Part of a small language model's weights: 8 layers.
Each number is 50 + 15 x the weight over its row's rms, rounded and kept within 0 to 99. Layers, rows and columns count from 0. The size before them is the row's rms in percent of the matrix's.

# layer 4 MLP up, 3072x768, rms 0.0771, rows 327-354, columns 256-383
095:72 40 42 48 69 53 46 35 47 76 45 46 15 46 36 50 49 40 48 46 35 59 70 67 76 15 40 39 40 46 47 59 76 80 56 29 51 46 42 67 24 32 52 58 80 35 24 42 73 50 62 75 57 53 42 58 41 49 21 36 53 74 35 41 67 61 46 56 67 44 49 62 63 58 64 59 50 58 44 32 60 58 67 38 36 22 41 34 49 74 52 36 52 53 53 54 45 44 37 31 40 40 59 44 55 42 39 68 53 60 47 63 46 40 60 27 44 46 56 29 37 39 63 57 49 49 60 14
093:58 47 35 49 62 51 49 47 63 37 45 48 61 73 58 63 65 12 51 52 67 35 46 33 47 69 50 57 45 55 12 56 09 73 62 53 27 71 41 81 67 47 47 79 57 55 00 79 46 15 46 67 55 48 52 27 63 73 36 40 44 50 37 49 44 52 46 38 27 74 37 55 66 47 44 30 58 54 46 47 35 58 55 42 38 41 45 52 74 41 41 30 66 09 48 67 52 60 46 69 39 51 63 55 46 55 73 61 69 32 10 31 60 67 64 44 71 54 64 58 34 47 33 38 49 58 30 43
099:51 55 69 62 45 43 58 43 63 36 45 26 46 68 27 16 43 40 32 58 25 56 49 58 32 51 66 65 36 53 44 56 37 60 59 49 75 38 53 39 50 38 30 47 77 83 53 62 65 56 33 56 55 37 55 40 64 41 50 55 42 60 64 51 48 68 60 67 36 61 56 31 42 38 43 36 47 42 27 79 36 38 57 36 39 73 52 83 67 43 60 66 49 38 59 32 71 78 61 61 26 58 52 48 72 50 59 35 42 55 37 49 72 53 36 44 49 31 50 69 37 60 53 35 70 66 49 32
106:56 35 43 53 45 57 43 53 42 67 40 61 55 39 37 35 66 36 64 57 84 47 67 64 72 48 30 72 58 39 44 36 59 43 58 29 37 80 53 66 75 66 58 36 51 60 81 31 41 42 39 39 53 47 62 50 24 59 59 46 72 63 58 36 60 24 68 25 44 63 70 53 55 46 63 79 72 35 26 52 66 52 46 39 65 47 34 46 45 58 60 69 44 62 53 75 48 55 92 50 30 44 50 73 78 35 65 53 54 62 37 31 42 46 76 52 45 43 55 60 58 65 50 64 34 44 57 44
079:45 71 32 48 38 30 41 38 56 55 59 77 53 76 52 39 28 59 46 67 66 49 46 40 58 42 15 69 08 44 51 72 52 32 56 32 38 42 32 55 42 42 60 51 11 35 65 35 54 35 46 61 27 61 31 59 41 36 39 55 35 68 58 81 55 63 50 37 56 64 30 43 44 69 45 28 84 65 60 46 58 74 69 72 73 43 58 63 41 62 54 62 47 46 28 49 41 57 71 46 46 40 41 35 44 61 66 55 27 52 50 53 31 40 62 67 32 36 43 52 55 21 34 79 52 30 52 55
110:51 66 36 61 50 26 55 81 26 19 52 32 60 53 82 64 40 67 38 38 68 58 63 44 50 81 36 53 55 63 47 43 42 28 72 31 48 51 60 60 50 54 40 71 64 63 48 40 45 57 51 65 55 39 70 38 56 33 46 45 62 58 57 73 34 52 70 37 60 48 36 33 34 49 67 53 36 31 64 38 65 46 61 64 41 38 39 50 56 51 68 36 65 50 33 54 49 24 35 56 30 61 60 36 36 71 35 53 50 09 45 43 49 29 57 37 62 60 38 37 66 42 38 57 44 43 37 35
106:54 61 54 23 53 72 34 62 54 62 38 39 55 49 52 60 48 39 59 25 51 57 70 53 72 17 33 46 52 46 39 50 39 39 25 48 75 51 71 37 43 53 49 51 41 57 54 65 45 49 79 32 45 73 32 58 30 37 54 75 38 44 42 21 30 48 64 40 69 29 40 43 41 58 54 36 28 50 49 43 40 73 45 56 45 75 60 62 52 29 39 51 39 23 56 62 43 56 61 54 36 39 60 62 12 45 51 40 59 51 54 35 58 55 35 53 49 54 41 47 43 58 23 31 60 61 80 53
098:89 74 27 25 63 64 59 68 61 42 68 26 55 76 82 61 63 66 56 66 53 44 49 58 52 55 58 55 56 52 33 32 26 36 65 27 54 39 58 89 89 47 26 48 48 49 76 45 76 49 44 54 48 23 80 29 59 56 60 30 44 83 57 65 43 46 47 46 84 40 43 64 41 42 53 67 38 61 42 53 81 65 61 76 38 42 51 64 41 26 65 44 66 44 64 60 39 57 30 71 71 38 40 60 52 84 36 40 67 53 54 54 57 46 64 77 76 41 40 76 68 57 43 60 58 57 67 52
112:54 58 54 68 72 62 60 57 53 57 40 44 50 54 30 39 83 47 46 42 51 75 68 68 56 40 44 67 43 46 60 17 40 60 39 56 36 62 36 63 46 24 43 38 66 82 38 50 46 48 70 64 27 44 47 33 65 72 40 60 50 40 51 45 54 58 45 44 68 59 25 25 49 35 64 54 65 73 41 63 37 03 73 75 34 40 53 32 71 66 60 47 75 69 61 62 24 36 43 61 30 44 40 43 40 61 60 55 60 84 61 68 45 48 50 54 34 60 25 22 27 29 26 47 55 55 63 50
105:86 29 51 45 63 70 73 51 62 78 42 63 34 40 54 50 66 54 62 42 65 38 50 46 49 60 40 52 20 51 73 58 40 34 48 45 27 47 59 36 53 45 32 60 69 42 64 58 31 54 51 70 45 33 35 46 46 40 27 54 26 57 61 50 77 44 54 59 44 27 34 47 70 48 46 51 60 31 46 67 99 57 48 65 56 60 50 65 47 56 47 32 43 47 42 60 69 59 33 46 55 76 35 52 52 33 57 45 44 42 61 54 55 66 37 51 54 52 43 47 39 74 43 18 42 55 75 76
094:60 49 58 45 31 38 33 54 53 46 55 77 61 67 56 60 44 42 43 40 30 42 38 48 46 83 55 24 57 27 68 43 27 37 42 47 32 40 53 43 47 38 37 66 50 71 33 16 31 41 63 26 54 56 53 38 37 21 16 43 58 80 64 62 72 41 57 62 30 40 77 43 59 49 14 32 46 28 58 59 48 66 68 48 82 71 11 61 29 47 72 26 24 66 57 37 40 90 30 46 60 59 34 44 49 53 42 39 52 47 66 59 71 60 43 53 54 65 26 40 54 54 75 50 21 69 45 38
106:40 41 63 59 65 52 45 59 41 08 44 68 71 38 29 53 45 51 49 58 44 46 42 57 67 72 41 44 70 52 17 46 56 49 59 46 36 38 37 32 49 58 61 52 39 22 55 38 31 35 45 52 64 50 33 53 35 70 28 47 60 65 45 45 43 42 33 49 25 50 43 54 35 54 51 51 49 53 67 20 64 44 69 59 24 18 68 68 57 66 74 75 58 41 43 66 32 40 51 31 50 52 53 47 49 51 58 33 57 38 41 50 51 69 44 51 40 44 28 29 55 20 34 48 67 40 52 79
111:65 44 42 38 38 61 54 54 37 50 58 66 60 76 63 52 39 28 50 34 25 39 60 74 53 55 42 40 42 68 43 40 74 19 72 56 47 65 58 66 65 43 37 04 41 53 47 38 68 39 69 59 52 62 65 55 49 41 26 33 71 55 46 42 56 69 46 49 50 42 46 44 39 64 53 83 46 54 28 41 37 65 63 79 66 64 41 52 58 64 29 56 55 46 50 39 49 50 25 52 35 76 64 58 23 64 45 51 83 52 41 59 50 31 53 53 42 62 47 74 69 59 61 65 59 27 46 55
104:67 80 51 41 59 47 50 70 78 24 69 46 39 58 68 62 44 53 26 38 49 74 37 29 54 18 68 41 51 67 78 39 50 46 25 69 42 40 76 77 41 67 54 24 78 49 52 42 50 34 24 53 50 51 56 50 33 66 37 48 55 45 83 66 41 65 33 44 66 50 56 47 45 24 49 58 60 33 51 33 67 43 38 38 64 75 50 65 67 55 27 42 76 23 46 58 40 57 52 63 46 59 35 77 50 45 64 55 69 47 30 43 56 55 76 58 72 43 68 54 23 35 66 67 52 65 44 56
107:44 62 43 47 50 63 56 69 30 38 31 47 31 37 44 55 52 69 51 36 48 56 40 64 45 36 29 40 61 30 56 61 75 70 53 45 22 57 44 78 42 42 56 37 57 44 51 57 51 50 20 37 46 58 79 69 43 50 55 30 37 63 42 68 63 46 71 67 45 45 55 45 38 57 64 28 76 59 54 69 70 39 45 30 54 16 44 62 33 62 48 35 37 51 62 53 24 66 38 59 42 38 48 31 53 61 55 51 76 44 57 53 57 45 80 27 34 36 51 53 45 62 56 44 35 42 41 58
091:44 58 63 34 62 74 47 57 55 63 71 44 44 39 34 47 32 62 52 39 43 22 51 71 32 50 32 57 55 55 65 51 46 80 65 42 79 73 71 59 74 39 24 48 52 63 42 51 64 81 66 26 57 42 53 42 35 70 36 63 43 50 50 44 61 43 43 51 60 87 77 70 59 71 44 89 62 58 43 56 23 41 52 57 59 65 68 43 46 30 45 37 48 42 60 57 47 65 32 63 42 52 42 21 42 34 38 75 71 53 60 22 40 45 19 67 29 54 48 65 51 43 52 48 65 60 63 48
083:81 30 81 63 66 46 42 30 70 62 49 31 45 51 50 54 30 55 64 62 49 44 52 47 57 53 55 65 73 59 37 58 53 41 26 41 23 49 36 26 49 64 47 55 66 36 22 36 10 40 63 54 40 49 51 53 39 61 54 57 20 78 49 32 36 51 46 39 33 56 64 13 71 76 64 51 60 37 48 33 44 36 60 58 45 44 40 66 36 53 50 61 58 48 55 46 66 38 51 70 38 46 49 85 57 66 43 26 38 43 53 63 49 60 39 42 55 62 53 16 47 87 43 23 68 31 59 17
105:10 36 33 81 53 51 48 81 35 45 45 41 40 61 45 38 31 61 25 28 38 56 50 82 27 39 45 44 80 19 34 44 67 28 36 50 63 71 51 53 45 40 40 43 17 35 32 87 67 35 36 62 62 66 54 26 44 25 45 51 59 72 64 45 31 22 51 53 35 51 36 47 70 41 42 55 64 62 56 35 56 54 54 27 44 72 37 71 62 44 40 43 29 75 69 43 46 50 60 43 40 71 23 53 33 55 52 30 38 80 51 49 66 29 64 51 42 66 73 48 14 54 58 53 33 48 47 61
110:76 70 72 99 35 67 24 45 66 40 37 35 51 17 52 51 54 33 43 36 55 39 40 73 47 75 32 51 53 46 78 38 69 43 46 45 57 60 46 49 75 41 42 46 39 64 29 48 46 39 22 43 45 62 58 43 45 41 45 36 50 49 39 48 38 57 24 60 58 44 51 53 39 19 33 40 83 50 31 43 39 59 33 59 66 77 50 18 87 40 32 49 61 62 53 69 51 54 21 42 44 35 37 56 64 42 65 44 52 53 56 43 65 55 50 59 64 49 75 49 43 35 71 52 47 64 57 70
100:57 41 56 61 46 50 53 26 67 44 41 33 62 00 72 45 52 27 65 60 60 55 30 58 50 36 44 48 56 61 46 33 48 56 35 37 63 58 44 49 41 50 18 40 67 88 46 80 45 43 41 50 68 39 39 55 55 69 54 70 62 67 55 55 53 39 51 29 39 67 52 40 57 45 54 40 51 65 58 46 59 49 34 52 61 61 64 78 59 36 60 39 81 44 44 55 10 59 71 76 42 88 36 33 52 50 16 64 50 45 59 37 52 31 37 47 60 67 60 45 73 66 51 33 67 80 64 36
102:46 54 35 13 54 28 59 31 53 66 64 44 50 48 37 37 33 57 51 53 35 45 59 58 43 28 55 33 56 49 68 40 44 45 33 83 51 43 62 61 48 57 47 59 85 58 49 41 63 47 31 59 51 59 39 48 42 69 39 47 63 52 57 63 50 37 69 35 40 39 80 55 62 07 42 58 52 49 54 43 39 22 26 37 16 53 23 34 41 57 55 61 46 64 29 30 21 67 55 71 53 27 50 52 39 89 79 58 37 50 33 60 40 73 50 47 52 68 49 37 69 32 34 43 46 47 53 54
102:40 44 20 64 41 50 27 62 76 44 62 42 52 60 90 43 49 38 50 49 64 29 58 40 58 34 62 14 56 24 68 55 64 31 34 50 46 54 41 66 64 27 69 57 48 68 35 04 71 59 45 61 66 69 47 42 50 43 43 52 35 48 58 55 52 50 58 30 42 42 53 49 84 45 52 25 33 48 65 59 39 42 26 50 64 62 31 57 67 47 78 76 40 49 63 60 54 31 56 47 46 29 56 18 42 42 53 58 44 54 58 59 41 52 26 61 56 62 25 59 48 22 54 36 47 54 77 24
102:48 02 49 78 47 51 63 63 53 45 48 63 53 61 70 51 51 50 20 26 75 72 47 55 52 61 38 74 38 57 49 72 20 50 77 57 32 51 48 46 48 55 36 44 54 47 56 63 72 39 38 37 63 78 73 53 50 69 55 15 43 58 06 91 42 39 42 49 47 22 48 36 61 57 28 76 54 41 71 56 69 65 16 56 47 24 81 60 50 32 43 41 26 45 62 44 22 34 65 44 57 71 46 66 50 50 59 41 36 58 19 48 58 38 58 36 13 55 48 49 48 58 59 33 58 50 56 76
104:42 48 75 53 47 60 27 59 40 39 72 60 49 47 44 79 42 37 91 62 67 63 70 69 58 49 54 39 19 44 52 40 62 54 23 27 59 51 51 53 88 74 34 30 27 37 90 50 39 44 45 44 60 50 77 68 10 51 68 57 63 40 36 16 49 43 85 52 27 54 17 32 30 59 42 77 45 73 42 56 55 39 73 51 60 65 59 34 48 63 52 44 31 52 49 28 47 59 41 53 43 51 51 49 34 57 59 48 45 38 45 39 42 53 44 57 86 19 40 56 50 45 48 74 37 68 55 54
087:92 69 74 46 71 56 24 26 55 59 40 61 52 41 72 70 52 63 62 58 55 48 34 41 77 45 34 30 61 80 33 83 49 44 51 52 42 62 30 46 31 42 35 25 74 65 53 62 44 29 65 24 49 60 44 34 41 50 26 27 73 63 19 61 61 47 37 33 42 63 70 61 55 21 52 63 26 46 60 46 50 68 61 59 48 29 45 52 37 24 56 52 79 40 47 55 48 50 85 39 52 47 50 64 58 45 55 58 61 52 59 58 65 22 65 66 47 45 72 71 59 61 42 66 73 70 58 44
098:37 37 55 62 73 47 55 37 33 29 51 55 67 58 35 46 28 54 76 51 32 57 35 44 44 56 44 56 48 33 49 55 63 72 55 35 61 76 80 52 51 74 74 65 42 41 33 47 34 38 10 66 54 47 83 46 31 63 46 61 57 59 46 09 60 30 62 53 61 78 30 48 45 26 47 63 48 66 32 69 77 27 55 30 28 17 58 43 23 43 52 49 51 56 32 76 17 54 26 23 64 65 49 59 54 27 60 92 46 57 45 41 55 66 52 21 56 42 10 39 57 64 56 35 58 52 45 43
089:87 47 44 59 63 26 53 89 53 55 33 39 37 53 62 79 40 51 27 61 66 49 51 44 49 23 42 55 34 61 50 59 36 32 54 35 53 49 42 34 54 57 47 54 44 43 55 48 35 63 55 67 55 48 50 65 56 67 36 78 55 71 45 45 28 76 50 56 55 37 35 59 44 35 41 27 59 36 35 43 46 56 44 70 52 42 48 47 31 35 60 44 68 75 59 66 46 39 67 48 78 64 60 80 65 42 59 38 52 46 71 32 42 67 62 28 45 63 62 25 48 51 28 46 32 33 72 50
113:56 54 37 51 36 42 42 31 57 56 56 53 61 19 64 53 52 43 35 40 41 60 55 51 55 48 36 46 50 56 57 49 72 40 66 32 30 65 53 64 37 66 46 46 37 29 37 57 46 30 63 54 52 45 39 75 61 78 84 17 45 45 56 51 41 55 50 39 07 51 48 14 62 51 74 43 52 23 45 59 41 55 31 44 73 39 52 56 62 48 43 61 29 15 41 50 39 42 39 34 85 24 58 60 36 71 60 37 43 63 79 65 58 56 15 61 55 49 26 59 37 33 56 54 57 47 38 77
# layer 4 MLP down (transposed), 3072x768, rms 0.0383, rows 327-353, columns 256-383
105:49 47 53 66 53 14 36 54 66 06 62 60 62 35 33 45 69 38 69 70 60 43 73 42 55 47 35 42 39 83 51 52 61 41 43 55 46 35 09 52 62 75 46 53 55 89 64 44 66 26 69 64 61 56 63 39 53 36 80 43 64 43 56 46 54 37 61 42 50 48 49 35 24 51 62 33 56 60 57 38 27 64 59 61 76 20 16 39 26 65 47 44 69 56 34 49 49 53 64 43 27 29 54 51 78 73 53 53 47 72 77 44 57 56 61 31 85 83 31 73 46 63 55 45 62 59 55 79
095:21 38 51 66 61 48 44 30 72 45 64 62 55 63 39 49 51 56 55 82 55 53 25 43 43 56 47 56 70 59 27 56 35 47 22 47 43 09 67 41 49 34 33 45 23 64 51 62 56 52 50 36 52 38 61 17 64 54 58 56 25 43 48 42 52 61 31 54 39 68 38 58 41 21 57 31 57 50 29 46 51 34 35 38 56 59 59 39 69 57 46 59 61 68 53 37 36 46 30 50 52 74 37 46 36 36 63 65 42 48 41 35 48 59 51 57 57 53 47 29 28 55 44 31 54 60 61 24
102:18 79 47 14 27 11 55 55 43 73 21 65 41 50 36 39 34 52 63 37 49 66 51 44 46 50 52 69 67 58 30 58 63 46 42 45 41 67 84 42 43 35 50 43 56 43 53 74 45 24 35 83 31 50 57 47 58 51 50 63 48 43 47 54 62 50 54 48 29 51 45 33 38 41 45 72 67 43 33 49 49 73 38 64 36 68 70 55 53 41 10 64 41 50 45 41 55 38 71 69 57 65 51 56 60 45 32 46 61 41 57 62 53 75 44 43 54 57 52 57 60 57 43 55 56 49 47 35
108:69 65 32 31 53 34 64 57 68 57 61 41 56 52 68 39 46 59 47 56 13 30 82 48 65 35 47 49 54 34 46 34 34 64 57 55 51 68 53 42 53 63 51 44 22 57 58 29 41 28 40 57 48 53 78 57 50 56 61 60 24 57 56 22 67 56 37 60 65 66 75 34 47 52 39 44 64 73 38 55 54 55 22 79 56 30 50 69 77 35 63 55 32 41 49 75 69 46 99 44 51 83 48 71 37 68 20 60 58 42 86 38 62 50 24 76 45 64 74 48 70 60 44 63 67 46 47 55
087:42 70 48 65 60 55 50 49 51 49 64 66 46 59 25 27 55 66 42 52 54 50 53 54 66 65 48 49 24 51 43 48 62 50 55 41 33 25 34 58 34 17 30 71 30 25 47 48 42 71 27 78 46 49 47 83 43 30 54 44 59 70 59 70 40 73 83 53 50 33 43 41 59 67 38 60 44 40 68 53 57 60 30 47 70 49 55 47 38 44 29 60 33 44 67 47 50 47 51 35 29 81 59 72 64 48 64 52 50 28 66 49 45 69 61 34 40 52 14 57 54 22 47 54 46 72 39 86
106:48 68 59 66 60 52 50 36 48 69 52 52 96 55 53 81 72 55 47 45 82 21 48 34 49 44 51 66 69 73 84 48 39 38 32 29 28 91 58 39 40 32 58 61 41 38 86 51 54 50 38 56 34 70 58 44 51 73 55 70 74 36 43 44 41 71 75 63 73 67 59 69 70 61 53 31 52 44 41 61 49 66 35 51 54 66 26 67 19 40 42 53 68 66 46 52 47 52 40 72 22 51 48 55 44 49 23 48 47 66 37 55 60 69 72 34 32 67 33 38 84 18 39 67 63 53 55 27
101:72 74 43 45 39 50 45 64 59 20 72 55 57 56 35 63 36 11 40 28 32 33 52 67 37 30 56 48 55 47 39 37 68 60 76 30 48 18 24 56 42 36 77 45 39 51 47 50 53 42 50 50 75 41 33 57 36 26 41 70 35 32 31 57 45 56 47 41 46 31 42 37 56 50 89 51 36 62 40 42 64 46 38 67 68 65 64 62 61 42 42 34 71 35 36 54 65 58 62 33 30 52 48 34 43 64 43 57 42 71 55 37 32 44 39 67 57 49 59 77 61 55 52 48 62 52 20 48
099:71 50 53 52 51 47 76 47 48 56 53 34 69 60 70 51 54 51 81 58 41 44 60 60 34 24 57 36 57 30 63 48 42 47 45 56 62 41 53 56 60 48 43 67 41 39 31 36 58 31 56 39 65 55 57 50 18 58 29 22 47 37 37 59 46 20 57 50 38 64 33 51 55 55 49 71 52 57 16 40 42 87 58 71 55 24 47 56 56 62 31 44 26 49 31 60 66 90 57 78 47 53 73 52 81 46 39 47 76 70 48 47 42 58 30 25 52 14 69 45 22 53 66 66 16 34 76 06
106:44 48 42 34 52 40 41 63 66 42 56 36 30 63 11 75 65 68 55 48 56 62 51 56 50 65 42 45 18 49 46 67 44 50 60 40 47 66 63 62 41 52 49 43 65 77 49 56 45 39 52 87 58 41 54 41 52 62 44 41 45 62 64 59 42 68 48 48 53 53 41 37 67 39 50 58 50 39 41 88 60 65 63 28 38 34 43 58 33 91 62 50 51 47 55 61 29 42 26 33 41 87 48 65 42 55 69 52 47 42 70 36 56 49 34 41 44 24 48 43 33 63 11 73 53 49 32 34
107:54 23 78 60 76 44 36 57 47 41 45 67 41 34 57 41 48 49 40 49 70 36 42 45 51 61 49 19 64 35 35 37 43 52 68 58 70 37 38 45 56 59 11 37 18 34 22 64 64 69 29 39 30 66 46 55 62 41 22 34 28 48 54 35 64 38 46 47 32 40 55 32 59 70 22 59 42 66 35 53 38 58 77 49 49 50 74 38 25 62 24 23 40 40 48 33 33 38 68 47 71 75 64 58 33 49 35 59 34 58 54 61 67 49 65 60 34 67 59 43 35 48 60 60 77 33 52 64
098:43 36 43 52 34 72 60 46 48 47 88 52 51 46 66 33 53 40 21 57 63 24 52 54 33 60 58 49 59 44 43 57 43 45 36 50 41 39 35 37 52 56 34 86 50 50 75 60 42 40 49 34 40 50 14 53 47 55 71 38 25 74 31 53 33 53 61 67 39 78 71 45 50 58 72 69 59 48 53 48 56 56 52 56 60 58 99 44 40 50 61 53 63 71 39 58 47 55 10 48 43 76 36 43 20 74 58 25 59 27 33 49 59 26 32 20 19 55 59 48 49 55 27 51 62 39 23 43
102:29 54 39 49 66 59 66 69 40 40 34 51 36 51 44 44 54 33 47 59 43 48 46 29 41 57 45 56 73 50 49 39 31 64 47 93 53 65 40 66 42 50 56 65 32 66 24 52 67 58 51 65 48 53 63 46 47 50 70 51 46 62 55 63 35 51 41 44 28 46 55 31 69 54 49 53 38 39 52 20 71 71 58 45 85 56 37 47 46 76 45 55 51 32 55 43 18 47 57 46 27 54 87 51 42 86 37 34 67 54 86 62 48 63 42 45 41 31 36 28 27 35 43 50 44 50 52 68
107:48 49 59 72 63 34 72 51 40 54 29 57 53 31 52 73 73 82 69 35 45 51 58 60 48 55 49 38 41 57 55 40 55 36 34 15 73 37 49 57 49 33 47 46 44 40 58 68 59 64 56 48 53 66 36 52 72 44 41 87 46 32 19 58 33 51 71 71 60 55 34 52 33 72 66 44 41 47 37 53 51 22 53 49 61 32 28 53 56 60 38 45 35 43 64 28 42 32 31 30 48 57 47 73 49 51 51 63 49 53 75 38 28 53 50 58 48 39 58 46 71 27 49 49 41 37 73 51
107:53 39 50 67 55 45 42 36 37 55 60 52 56 50 45 40 38 61 51 35 35 54 42 41 72 39 63 74 48 36 45 39 67 45 53 85 30 45 74 51 84 29 79 55 65 58 37 41 93 51 37 69 49 57 44 79 34 46 49 17 66 71 29 74 36 45 58 71 49 49 64 33 35 61 56 20 55 39 60 38 31 53 35 54 40 51 29 39 30 44 49 39 47 24 25 58 43 67 66 46 27 88 43 37 29 61 52 25 38 62 70 71 31 43 42 52 49 33 69 55 44 33 41 79 49 32 20 34
103:43 70 49 55 60 39 36 61 57 48 31 47 32 73 58 69 53 39 51 68 60 52 23 66 28 41 57 36 66 52 54 49 63 80 65 68 67 71 48 51 70 40 72 71 52 56 30 57 64 51 31 32 30 80 58 52 58 60 58 45 50 39 51 59 68 41 58 63 38 48 30 43 34 44 75 39 78 30 63 55 57 51 37 53 50 62 43 74 42 49 85 41 52 82 18 60 42 60 41 43 70 36 21 64 65 67 55 37 38 32 71 50 44 79 62 34 45 75 49 75 53 82 33 35 38 53 59 40
093:30 64 67 53 53 40 62 40 51 58 56 34 46 30 31 52 34 50 56 43 41 51 55 42 46 37 24 64 55 45 37 42 37 80 59 31 47 64 60 55 74 52 43 67 33 49 48 47 83 33 26 52 50 37 40 55 62 20 73 46 42 66 10 41 52 48 58 84 49 48 62 62 44 57 69 48 72 48 52 46 48 60 30 54 65 40 54 59 68 48 50 44 58 64 70 63 31 49 41 46 44 20 45 36 39 35 77 58 57 48 42 29 62 68 60 53 62 30 35 44 43 59 45 37 42 63 56 36
092:48 46 43 47 65 59 89 67 49 48 40 54 43 77 66 55 40 33 41 30 35 26 56 18 57 53 26 51 36 57 59 13 46 58 62 24 48 60 48 47 50 60 41 57 65 46 69 55 64 55 68 58 24 32 18 54 73 49 28 26 30 43 38 41 26 46 39 51 58 44 56 49 53 41 46 43 82 30 39 65 62 39 39 85 30 63 49 62 61 34 48 73 59 21 51 41 36 41 64 70 55 28 39 27 58 76 60 51 32 39 44 38 71 63 44 98 60 46 61 59 33 29 27 66 43 35 51 54
103:30 46 50 61 43 23 34 65 66 33 83 63 53 47 57 49 56 49 31 41 70 69 54 62 63 35 41 33 44 75 43 43 41 33 18 51 60 48 31 37 32 68 54 29 19 65 59 26 28 19 42 32 55 43 43 48 42 47 57 37 26 47 40 49 44 35 20 58 64 49 22 54 69 72 50 47 46 65 59 15 48 60 24 37 23 49 39 37 64 57 15 66 33 38 51 59 38 82 62 33 67 60 46 44 50 28 71 50 68 48 64 46 77 84 43 66 40 49 47 40 33 61 68 57 61 40 63 35
098:71 62 40 31 52 53 60 57 65 51 34 49 67 54 46 37 43 43 39 55 60 59 51 13 36 53 30 60 65 55 52 40 60 68 51 58 64 47 53 81 40 59 51 73 46 47 66 73 63 44 46 27 22 74 62 59 37 28 62 60 18 14 26 57 47 75 43 49 58 56 42 46 38 39 57 47 48 50 21 71 37 47 31 40 74 79 42 61 39 20 71 76 44 29 61 50 55 35 43 68 69 74 59 61 47 51 64 37 43 35 49 51 58 52 43 49 62 87 49 67 44 70 48 37 60 56 68 68
097:46 89 45 67 42 42 54 49 41 36 36 60 80 66 44 44 79 66 48 21 31 45 44 33 54 63 57 33 60 66 56 66 41 49 73 38 99 38 42 57 31 64 56 58 50 30 46 64 50 26 51 34 56 43 30 86 71 54 49 62 60 43 47 46 59 26 74 55 48 41 63 56 57 46 65 81 41 42 29 28 44 54 43 62 32 58 73 82 52 50 52 55 47 49 83 38 36 42 52 44 58 52 39 40 34 79 21 41 47 87 69 65 49 50 82 30 68 76 36 68 40 35 32 54 82 61 52 43
104:48 44 34 61 70 53 78 41 79 51 58 31 80 37 47 34 47 49 50 48 81 51 51 42 88 42 61 42 59 51 59 31 38 54 63 44 41 78 52 35 67 49 51 48 48 76 58 45 64 43 38 33 53 32 40 43 31 57 40 63 67 48 52 43 58 59 64 60 40 54 62 85 38 36 25 51 33 48 50 61 48 36 82 52 02 60 46 55 69 62 36 57 29 37 71 80 47 26 57 43 49 43 42 60 32 82 52 91 39 74 65 40 28 41 49 49 51 61 80 85 54 42 50 55 54 51 47 22
096:68 45 29 67 67 34 56 44 16 47 19 49 34 55 50 59 39 62 46 51 39 59 57 57 58 49 35 41 41 44 35 40 54 77 61 59 38 31 72 54 08 47 63 46 46 65 61 52 35 51 37 30 65 37 56 50 60 36 37 92 27 60 58 53 27 52 24 69 30 59 35 60 46 25 42 22 51 30 34 41 61 55 37 64 42 66 64 67 48 64 61 41 29 77 54 23 52 27 35 73 61 66 55 65 46 57 82 26 32 50 45 42 28 69 39 55 45 49 67 60 07 34 55 45 99 59 52 29
106:51 50 51 88 61 30 60 46 48 33 42 60 65 49 50 80 46 44 43 82 40 78 55 77 41 23 42 57 59 49 54 54 66 77 55 48 40 68 23 53 47 40 28 47 87 40 42 58 62 58 48 76 48 67 48 48 68 62 48 33 44 55 54 98 41 41 54 47 54 46 39 47 47 42 63 37 63 41 47 48 48 57 52 67 29 46 70 29 27 65 38 15 44 59 21 57 44 71 43 35 43 42 44 43 37 68 25 43 16 63 63 66 57 46 26 57 60 31 63 56 39 34 36 44 67 36 77 51
099:63 35 53 50 29 49 45 33 48 71 46 60 58 57 15 93 37 51 56 60 30 44 63 77 80 67 65 31 74 48 47 48 70 64 73 52 46 54 41 57 95 52 53 49 17 53 67 53 46 78 45 34 68 48 49 46 54 49 45 28 69 45 78 39 47 24 66 43 47 42 41 36 43 37 78 69 51 70 22 56 41 61 52 75 57 57 50 57 70 51 46 43 17 56 54 50 38 46 52 47 69 50 47 55 69 27 65 65 39 29 61 48 30 67 54 64 68 52 50 50 67 63 59 59 52 71 47 57
098:42 44 32 53 24 49 50 58 56 73 69 42 60 27 60 36 40 81 54 64 31 41 22 52 62 56 61 40 45 42 67 80 61 47 50 34 59 43 37 84 32 75 42 35 38 30 70 71 45 56 56 30 02 49 59 41 70 58 47 52 49 54 38 41 42 43 55 25 53 32 79 79 42 36 60 64 56 51 61 50 61 55 53 25 65 50 21 43 41 52 63 35 40 48 69 32 31 26 50 49 66 52 48 35 45 51 39 39 41 50 52 72 41 57 50 62 12 43 65 49 64 83 70 36 26 35 44 61
096:52 49 23 20 46 33 28 47 51 49 56 33 54 37 34 64 43 42 37 60 31 57 56 66 48 53 41 63 65 18 58 36 55 41 67 74 39 71 36 54 48 52 73 21 60 64 68 44 73 28 39 72 72 61 21 66 54 34 60 57 45 46 28 56 68 40 58 62 37 28 64 40 30 50 49 62 58 51 49 58 63 29 54 35 50 56 77 34 38 43 77 69 40 71 43 71 31 76 53 36 20 31 46 58 76 28 45 58 52 47 54 54 43 41 47 90 45 24 42 61 53 32 65 53 36 50 37 32
088:40 52 55 47 36 53 06 52 43 63 89 56 73 56 46 53 63 64 57 61 54 38 53 54 50 61 56 34 36 34 63 49 30 66 25 53 48 57 42 57 25 21 37 73 70 34 66 63 33 39 49 53 36 47 34 50 44 47 64 45 47 57 58 39 57 56 99 51 37 56 59 55 38 68 51 81 61 56 35 61 30 56 43 44 66 50 17 59 52 15 52 25 31 63 42 30 51 61 47 61 62 55 39 49 42 54 55 50 52 55 37 67 42 25 49 36 77 52 27 71 29 32 49 26 43 30 34 64